From a checkpoint of a small transformer trained on Wikipedia.
Architecture: LayerNorm before each block, learned positions, biases, tied embeddings.
Each number is 500 + 50 x the weight over the matrix's rms, rounded and kept within 0 to 999. Layers, rows and columns count from 0. Numbers have three digits each.

# layer 12 MLP up, 896x224, rms 0.187, rows 864-895, columns 168-223
474632588486512454474475502505493490460377522476547521499455530439465511460521508566541497512429468511466480471509417461505462511533561502414541451507489449507437513425
478469483523537480447409486518509456572508440506504492517546466596634543547508422512488552569472506437482410588412519497514435511521550505436485550574546488443482484536
520386497531566494440401485482488497472415573430559545520446477498593590489543492506505500544632459485485513501434534532545435495438516471487589507499545434481422508461
476462551495550505484467501495601417541556543410511380518486477447549499418531482515491565488551539468511479510488532568465547450494457478489491385481562374510460507490
552420537618522556476410456528493547512460495502508512512500548513535515510485481423596485473431541552457520547529557547488490539458464534427569496468499540478708477496
432533506531498440420483543521543424525550438516441554539524455545449464420568453486471559570484474512470446432486542532548453535454452549574490541479519474570577516460
557472454445407459518437352489481421593538417613527391417506481538462519463437560462552592380486577499565593605501440519437564539440436520463580458469488514565408444440
501519557479530482519494507448549506476602498541489504585500543430572488534435500565532496518488515601543480532469417511514523406451449549557478513465470486443491474591
451471438539527590532442453484583480522540470547475541398478552545499457479476556530496531540447453537416490501537525467439503544550417461400452402468470492512547498444
329518432449415521477474495521410457531510527501564466539428602440486497466454480436483484461515430578553474526489526513560532494490462477527501443502391525448407511531
510521557534510492471451579471494600504562481509375489461572384466474533495452550497489541492461577428456437474471576628459508507446481531462511463607486524450543470416
465491535465515569502515488613420499576451570486493546516483496414465489482442525495484522434466547434430617501446412511516635496510488527509457530531414501498598576538
563562521440533516483574492468435520542521425453552556499488430460445581435480428509579472542520455530506573487568500508546523545477374468382505475471475577543488465427
486450540498536466458479523557527481528459539513458514475500542570433515487533423533540485557550556562533564492501535477460577532451492585531466471538532535508478528563
482530528490442457502400503586495617487593520512525590606446583427425542518535538418458516413612486566515483542417477510514426385586468524539490436407504530573457455497
411540482568551441539592510488561554514501363463593493605500532472659523414576484454494522371439496494495512441455523530548509530381497568583523443457544574461437459378
581562400454441488514396527536489474478474486498573515485423386557556380450568483402550552506476503496480481565517549479527445550389467529510375465527505585510514509360
501490484409439455430468533548496521507507542447563512508508531530437397579351540455541563444558534546466522464527568431501500532380529468488495527453484604510482523458
483460552547508515430541511409456437470466442497559468530570459490515498572526521485568452477499509517557427489569464539496564481424512492507529432468468486439379591352
532598522476553549470469565480563519430494497461531522482516511548556541423512470520481515548457527475515485448617526488472388513508504458499526501506558526570545516483
444476513494442482488480517517357500568563506432528451577517424449446380458579551439456539528488499519476529526521529474476496462416505417472420435512464551515503602456
542464462442543500523432424525387560499465590493415425547569562432532472497493493499535470467455452527439539496473595492497529476507500510472422486493542476556428549601
392478511566502454443498580527522464537530561537531506465524462564458481561481518556519464567479584473522547610542522405598528405502454413557481457485568473593520493472
475496467543497444487494539539500444485594502467491494564472472531486445532462474495493543372516593475529486547485447542520492502498458463514474600464602576526588495606
458471408466562451491492553550580477550554505461576450446559530545567529443510542463523608467500562506574471447461458528510413462491496526389516434553522472472488596386
466502527545477499542558593487478491535565438499427422582457584568438498554498518423515572567533426549437477464568482511475504525447560557438475446518485508435468522498
441465508445530496440437490515491426569606464469496542502406533490547520572472479555533541505525484496518448553455469414487489583521565510514492530550490496492488390496
492504492453539505395519546470482502569548415500519503456567427452600455487475490504528463439550577598528516527425547577640440524526450489539524444478561406427503491528
494412328534538505492531518404541626512471531466535584578510506537530592572431562588466482489494502630503490599472551478511477560432552539531583430528487481484478473431
553452424433486544535469479510491492530557448483565354534455496556513520407486445479471441506625513474525552456483485420428488552531484418549486532455491531535564522545
524506532466592513515494480485550421531573488561527397530535500565496495500522439505506539467535550490540534509473521473578588428552518466436451587448434460553482441497
545486550499547536593526555531557458513479394540506483519393539523543447482430472566526566488560445519512470400544432522529442543513474550475571510422554603496498589564
# layer 12 MLP down (transposed), 896x224, rms 0.0983, rows 864-895, columns 168-223
508606416478573544513555535602497579503536517421512554462516660446474451513439521476413453410481548556492492434538476473459416490442554443562454559595643394473483471487
546469548568549537497496485534555382452561458511482477569490529538438495546521536592489554520478425418457480517476533479502602408517529481498502526635560478452557456508
473523462591487483493549611410477555435488516529559550464527526441469544452515493418492515487479430494415514504455582523464522518426441500530546540406569535438514443488
502428416404532423382545422480652547565589492446431536496436539489523430542596473525589477482415476471528521523489505546474498498572482482478464572528485568435476488428
471512489390503536544478404478546405423497492552461545500536553485473486507472445554489410523562520577492490532566415508484462527475511631533604569482483543479411543500
479556439516527471420563562475489461450542567511514482447510520486494521457445431545412412379448547483543559516446517478466449509534487432507496494502461503436600552517
434417468572500572538573513490427527515387499552519519454464486535566460445486574521429484478508525544487540425471465542555526568537474480510497524574504579429535482490
514485524518547513497472548632518500464475532442442424451455379546565525540504501529450537593588511412542503607539529487532547443557514552559552470570506393484534458540
431564606545527561539514484535478504435548495517478507566575375566500505506547568508528427431421529512456432532489458601492422500495537483474507505580571563483522452483
469526535556534518478456624509442593463632540496471532538487536504478470530386487488489508578499490443404531472523518496493358397524504513520457451470582537433391492511
531501527567519468463471542562443499434498526544486543588437461422549566488560420475515490456516431524462525482460576413503483565506573559511479497498469537503490563466
504473430472577524548543530418527489477518491453519415413467590473493517529544546605491517476482530539481416494428509557566523505459499543568423402458526518545467375516
589382488466533548600458445477428442496443592543538501397544504471484473493555476489479509420491571445446577531506374421478496443463431501593582544533547405537509572517
507563450531503486437568474486537530457477445539558431512488464371539465478541460515538490472473596486527490575444478456549542372483488554492551489434448497474442571457
527576514410531475474562572592504513415451503456472483524447540538552581439610540472494511453461462552507565451473500559500523448460408434426552451496423448590486508501
422506447458545436514477520437449436492373476500436533514495524515351576437567511467508565454446471441483512430547481480414619585540598458478510582542420505535543443516
456412488580563564494534461593479531563551569528446557463547537428551522448497397502484532518441431597603469456585492578442432541457553453499592528523446482639452485538
504499505417521547469516423446514508484407485528439574492502477414472538505593505487539482576493489454481521545517507408448511433478536581493582494495464471525590485576
552494409409437472484477489484505515424518502535484493552487566475489502497556542408480604460427558529539477488521471552593511511595458507365451493475513504483564517542
546446577458555570541544511512455440522491468508569500511525451479469509521534507499618578505488511477504513512559451427512582498563427425419484469452478402532440435549
418439489557529545489493439431400363537595493653446457528483545524473494503513497494518428475524477571460540516405453527452550494557533438538526470495473478494427541527
519479506376461507480468570509575478502544527569595518494523496459560544479523503522480476543537474540498489533410466474431510513491586444507478463517521464388416464552
552624513533485492519476448607450594490463405443462563546521529457485471470525425511526471475572520455475491501467520560436455527508463539504489546466494421508541482578
498484505501585513561494481522341463537523432533566458585487576479570530479482567529513577512543401470546486437537517601452465489501542552510404506517544596469539445469
455469515449496414553537474512495530425558576560411457552387532491474506496493571465496571486495418511469396453432429518452485451519466552425451538444509502545509485520
526599473478508516533496567584487469495454446476460546476462498528484484536549473501485481520570637491658506492510485487482558559485489478611480551544517491540496548443
569550459582550536552574493489440432479498529455588462547538518477526526500530507454546454543511515492503530459515509480545455428477528546481551549496491556542500600571
429515445533380525463434545535543570438562470577540445368520458476371433520514477451497515500474439484462439484577484575497452497391568427542524505524349505418440477498
490540553407486511521526550510509415537488505507489473497510529564503469475554510415491532493577512504544513519480464475485593490510534388552463576528507503524484580566
474494564526529478462527568485447503540535577499495491453554446461481505469492530444571534445543451526461470478465367492488491523421657512482512416510606441509500513526
472542575553502413531438601530552574452485465430426533458523556476582455521440514526512449477503412551524584513526469500459460524461450576553478539495449392489486509515
444495551459564483524478519490486518564470536419515601503599547436580481547487534465428421457533571473362541462560505480524529488425575485471461522449559527386459526549